Weights of a small transformer language model: 1.7M parameters, 133M tokens.
Each number is 500 + 25 x the weight over its row's rms, rounded and kept within 0 to 999. Layers, rows and columns count from 0. Numbers have three digits each. The size before them is the row's rms in percent of the matrix's.

# layer 7 MLP gate, 192x64, rms 0.45, rows 105-191, columns 0-63
107:463581465493511497485503522505465508515499492489482524497489512492503535478489541524500529475540455490507517473486480519475557535513484471471517460505475511495520492495519475472529488482458521
095:464549507514465527537546531479501553506521495495477495465487509512516469509495470520498490503514427466506462552513496475476516506511513517519479498510472492484495484464482462516525469484482516
096:529516534504505523477499452469478506489489471487474530506504535515485528498521479522541523495463537523497475471546484513461542530466473538499486520456486489476487524513474513479529507539520476
097:465551492484475523548467498512545481517517533473461499505474468480482494522509476483483494520465477539528463521537514473479496514477561528481510478476466505482513488493521478482507522509502466
103:466498551451510491524479471474527506525525500495499480458474489518518537446486517534470473515525482496463529473483475491488494502512460480549484507501493492503494505544501497485551468517539497
103:468538518549463518448499481517520465515496473528443496549497520511516532522494505503489512508479457490442506488481488503499532522504469530513467499458479502511480519498493532481544495505506477
111:481480535511481517502503446501483522535505504515485492500453469515479541473534466513476484484518503539502528568524542552502495513514490490523518500494486516517501481475470523523464516528543510
101:448489500497512525475506468518545521502444492510500496521524529466520521505515478525471504511501494524515529504527525534572530457541493490466475479499463510497531501542527512501484503489476485
099:493524477547488452476506517525441515517530492528516534491459540471507462512526506475480504501563493536499512521496495475520481495496507491505525538521489463499526481482480469494481474475540521
096:524449483453505488479507493492524460507471503497515500532478462516475489472539515503502511501500543527486488492522510521465466505539492544494527441530486456503510467531529498503527511516542521
094:471505510484456479524483483554450499451498510484527543522551546490485503506489475528506546526471501502513528506460508511525485495510494486497485485498526543500507493489499542515543505461475474
103:502509500485522526535488503518508508506497515465464521528504530466470496481546501480536528491491524522509479461485486530533519477497515536454493502546486509523479468548520436526532484466496498
101:452508462486497519479488507493479459481498527497485516530494520552542526519479490477483555447485460468478495498497466471467477463477488528492504470515511519490561512484491493518518497517521505
103:503521485532481531472499530530456498502516494522457487532506511465514492473522484523490469468501436539546493520544497511498466469498515473512513496479465501515476533504485518551526465528491497
091:538501540480516522489474474491541538519469464515531526483500491485513525483504506463513427500488504495484493474533512500439474537537514514508497523496514461468521514506474510508509489453484522
095:472495500493465545487519490506463482507468479543513508532509522470468518471528525544536509486505511483502504523538500537521538509453527494486513484468501541458500492527483503447478513538487482
097:510452506517486507491469499465483522561512518516506516549512470488516488469462488540519515443520489487472489502516511513505536472505516492493514467492503550474510432496529487512488529518471504
098:489515558539465508517503496506481493487525521483464496514497489521458487416490505499516443507514481484519494545480463487489508494522502510538526481486512513526456504503475498498518481513536454
105:466451524496473551505517501573485492521524480468535471464511482487499448500529531515483501481554525516495492486500486478473499541522515463515519506492486517462508503535484514491514505491526508
106:525488478507482524538509485416481456468520534459470485495482480471532495524521496484504459498514491490481486510458510537479518523486472534533522518482482522485523501510517455515525501482523509
105:478525531530519488492485486484480558568500506514510528466523502483515521516509507512478489492487502504475502484506457510433485512453514505530511561493530499510537497487459518523505515522518469
108:519485535471486509516502511480475558477482464463481476475517511500519496529506498490486445427502491544504493491498480500452515554504485478512522458497515495542537495478514518504489529490488486
096:513458488536522506430513485511531510527510502472436551476497530523517525512520501534452526483517483535503463498493464502502504472489523495480511515505484520508450473533507523490503499483527510
096:464497502518466513489418483472497481513540562503527533518475540514480511501476514487518495522471462490485507464496500535463498513497527505512461527488519500507516485500527479548513463481509502
104:542482504495517497508474533446466521527442516512483521517492515467543476478471499484519488508487498515507511512483512514482520504518477493484516479442535500481555529483452489541509458485512525
100:512497472484506514521485438532483545529509472500507495471495534521506500569458485526487512471502514474558469517519466472518479537490498464547495531505515478478520491513485485506513507529495502
100:506490487455489456517500506487462510541528485469478526476527516498527496505468487509514498496569489475520532478510519464477513555511496459515497504522526493494502425515469490528493513497511523
101:568500502459485537446532486511513497445474464518497525490521525493519499486465488520502493492493464509521498470458536495492519531550476463495489498505494520501484517502461474505464518520523480
101:481492487449472472504498507563500488484515516505507505535462510502557496496497483471491522476460526496499524454461488478471502551501478500519507519537538517443517509515506526478533510499494526
098:498525534501448497509444508469477501510543499461490513544485527463542489491480498558504488530533499516518511544497463517491504528493505493493463511481537466510476480491515527485534471495480510
094:507510510518496521455516462490529527458519502497507499484576472507494495497478533542480465512501494437497483481480498526497503501543506506529445492486523530466515527534537502480478521510497512
102:521518496478520531509488505523533508543474457499483500542511486510453486485559477465491505474521496521496489516476481488463464501517501489486571526467515507488488484470548491529477493526533514
115:456468454498484485571497511501528485516421527516468512533486485485531488497481496502488479512522544488506479522501493510494477464503527483468490492527520533463529481531492471511491526487499504
111:533523505490473510508534480521509505555517474491466478510423476482506486493519520500525447499474492530475500519493502446508487492551510498499488483502502456512523466540493523533482502529520523
102:502522504497468482536476520502525527518471507510467514492490495499457488483454506513496512513481527526482498503481483506467528515475444528481474523462511537563479502520488448494498486498570495
101:459451511521453502449493502524507476525470483501526487465482491509497508482433513490511563472512483530479492507527530491513491514515489468488565476481506523505531541502512502489516506487511509
101:502487520470486510501463546471488499502469509490521500517483494486476518459521528513481507510491494529505443493551460446494482483480493528488517466488480521485512502505509538552438520495502546
087:465489506472510517533491464499484505477541490492470520496462493526511510460484492528483539530478459521545463484531526434532474523495509482496467493545520480540505509515483530496512508493471511
101:467463478546491501512508530498489480502476521457489514476542496510493501473548449538469503429486489536485521471488488488509506482496486556488516495520511505531494464484472494518499507479534529
099:503528509516449472500519512483496484492536483546505503456484465467504466532452491532505499480518512497502476545514493536481444511474497532486530542521515501469533508516494495454505515513462490
103:448481495493499533524484486526513488503558486483520499514473489484489514495520497489483502476549522549450525533480469463508495531473511467507506516451520523474503455465496517546516517524501507
103:517499461512518508516472501518540479567484505446519522482508477550524498481476505515470525476498473472470527540547469535466490540501484508464502482509481486473474493510519489469509492503527505
105:479500500532502515487473486489538493512525460525477521495509507509507496522428510527496499482498467522486529510484481486513473497489483423537545521463482476507542501510465536475497503528538487
110:500512522470504451495545456496534509535481534506481501522517514501487509516533492486488466489465486567532492468496504467527499511479500477512535501512528537519495464530489463488542507450518495
100:511538477473499520510549505472487506505477481485498516492519523480502512504548495486514508551464430513486482499517456494499505555468438511508544531492530477468504502514491515513514495527498476
107:502520505506458509501532437484527479509545480505465504487508512468517516477499497525530481474527502488489530500507521504492540481503449501508519478533508493491524456472551522498505423499484477
094:528497559520506511523527447466511493514486520459509493428506499482499518515491528511526484489502510477468500495495443529505498495508466469512546506547488531463530495498504493503487477535470513
081:479577516533496489506488523493445488467520492525519504516489487474506496515535470481486485512467506562501505493484508501504518551484501464506524478510463439516518504470496474535518509529487484
108:527530518520533527501438530533474554485501483512487495529493480490461497506541528491500504493513497481476472481489447525461480511478507515490507489517490519508539535492467503537556499540503513
084:560494524484516466478473545492471529480487507472531496523489504509517502474503470503476503452524488480535480543475493455509493483516516479538532477500523537487499450464509502543502470472515492
111:454488484520465495541498527479478495439530492505494481484474517485524499496500484487524497484488519532505464540507463519470488490501477492536436540496525508493508509517538500553506482466531469
077:528512507503464460472529500501520526472503506525480485485480515514543523516477472501500462517501470521496521480480568543482482558508515488436465526521509487492475483491477463509530503493500519
105:475523487486497504484501505528512461555528536466474528515511519494515487502487477488483470490486480526498542476482494486528437473518533517485463521539487489507565539497495492506496501482533546
111:509462433510496490536508509436531497497475513511491503483565479458516516534482516517503499486506492513495482494460503533465522504497504489467494513525520546519519542512485488514503529513555495
101:478480514497534510474534507495506460511512495467535471539471513507450515462529459524523473515466489491503509531506447448459520511491531475528486513493486514522511498534541502470533501496506481
100:488464466496540511465496497554524505492509513484515535484453507514460448531489490492471491521470491467535504518496495491493492504529506486530467534511502501502462483546550459471547497495503498
098:457497468493507543499533494534485534546514507461511521496523468509540485488473535487485527506525522489500503481507460472501503536515467449535507455485520496484530522498470529511465494480487542
096:494539499507451554489491543531487502499535493514448518510469453485506511506531536527519480516513511485515503520467517454499481510539536482484523491485503444486492473528519482522483467485493526
101:537529522496478523496525543519512518524513520484456505494479476523494512485554486488563521495511522461546521494510475487477518532537469525537484518487505499528521504543476509462524471488480494
110:529452509515471477503471502491476458516513564507502519491497526464495493466484504490486515527510486511485510513480509533508491448487437536482528480518543514468531471507490505527552490489527511
105:503528513517471517500479496487495531523469466551474505497526496506481448491490520480460500483505533479505475493493488483514469524460488477532529532492555571447474494482504495482482521517506484
095:510508457474450528531505443469518482499508480457514524542467448497491515493548523472525515501525486513508522556497495523497458513493492522499525504491498477475522497528548490508506508533500509
099:516515522528487497494496505543474527473484458522461522525472531512456446517513514503486501511536462522537452549500459488510516534488509519534478504495465479513511541477481469513515500521499493
091:544467537456500490515503539522482528501463519532513536508495507512435493491488488520493520528467518464474471500488488495511477472525489467536545517505496497446521493475528492496503498453510526
089:527525505497491501496499508501554461525529463487501464509501514520498487498499534565477516496457497503471504491488465528492528498539447487577509493512475479475493484521461476502514496500529478
100:494502474541490539547473474460530534528477503484471476489487467523481516510466525506481518506476503498487451525513486497489517460534475514495507491524492520517481483538569482544517513500536502
107:482541512502493506486491517529478484538499509479496483481469526470505437485467473521473505473491524517497561480530447501540452498499544463512495495512505504534502540509521521507514481482472477
109:503485526508537471497472476469526452507469529494532523501491508508533503528484528512420533474506467495478481490484497478522478528463503502493486544505501506503503523464524496463527514514520553
090:513518490530466480483479478502539526566544470504493481482539460486500488457506483533507482487455477504530461507489493515490552544516499521513492514509498501505502498533464502510525476556501495
107:526529500494470506489530537512493518532476506511470521514509477488458531494500510488521537480544520487538475505479518499488448519431495480462560501530491483502481530505482473490518508544480504
098:551508490462488459458505530501470529510480485533495525501472519462484533484504496509568504496512508477562497496480472471489465489459486532484499516499526536523502497483457513501516490502524474
098:564506525497488457526506478472508515522452497517487511476536490512522512497467544478511463472549512498508471486495480489493438540490486486445481508529495512504504517496506501515482520508553510
097:529485521475516503519472512476503498486532527534520523556510500472501481538470510490477503462572505538467487479541482491498509533441486499497521464476488513471488503473492534520500472524488502
095:516501463519485496505465486525507515538500452445487496533484526501517509578463484496510532502502525467477493439527496471526475537515492482499509524522510543496532492509494494504531515501473490
101:498513473466477501468517541512477504484500487490507506467546492483468501470482516492558474495501517533536527496504504504467477514474504519483543485524525553458531532523530461538508493528469480
089:511477459501479509489556474503518518538504477472476520497522481527503466468488450502521483485525505513521516494497540494523532571488532515467507484507494510515494521532518447497481484510453470
106:459502544509465527507464513499482500505499466450515487528515494494490487508510476529507481488479533505498467536511525472490511520465517492494528446519494577494506513491483465491551499484467538
092:497496491489457523500471572513505532534504496494520545490467498498491515475488527497452522514516483491447496504505513471513514484515480477490499508468474463533512463492534576480503505520495522
095:542490497493493499466500495521508492492495506552532525512502557502522537475471467488484489504521445476479492523499527452487474486540506471468449512542517523503515507473504558487475499496500509
103:477493463530494501507501511489490541500459491489451520474526567497493502492517512500545526455479486487507457527501496476477497483478499547499555540500517524500514507461494496538502534525476480
099:490511463495520512501481526509466507480479514492483518520501506547493526483491496488466543481495523474510511497517470523489486549538480514480485473490446538546465471535546439524508481499484519
097:470524435513497527495473505520544483565509465484531499537512487504517515482484499499495497503492498495476528458478512495515485494518505475486461536495474509546575492509474518484530470505498486
101:521474512513538499507506534505540519533512515491474474503485487470478473488514533530534480481494529506494452467489546469433488516486535488490537475457498462508502505510473505485500455506539510
102:493500482504488491491446500511465505528468479520473468541519517509472476524466554514476505509523496515539500495525487494476474523437492489501481475531545530479507529543521528465519508516497530
097:508512486490496506482514523476502488507452431508503496514447527521512497526502509487525563502480469500529454486511503497455465515532532518520489537483500505519492532507450495482518526540494470
093:545476522533502458505493489485542484490471539479498509484496509523536507487480487452513518499471518530523470509454476489510509518531475539473501488509545539514523501510527536522488497479486566
091:515429469522504488500474547453513458514488491463487525495519469506548482459532516517498494495511476490490503493534479518466492499467475528460536476505488530538525493483517458504498479513504495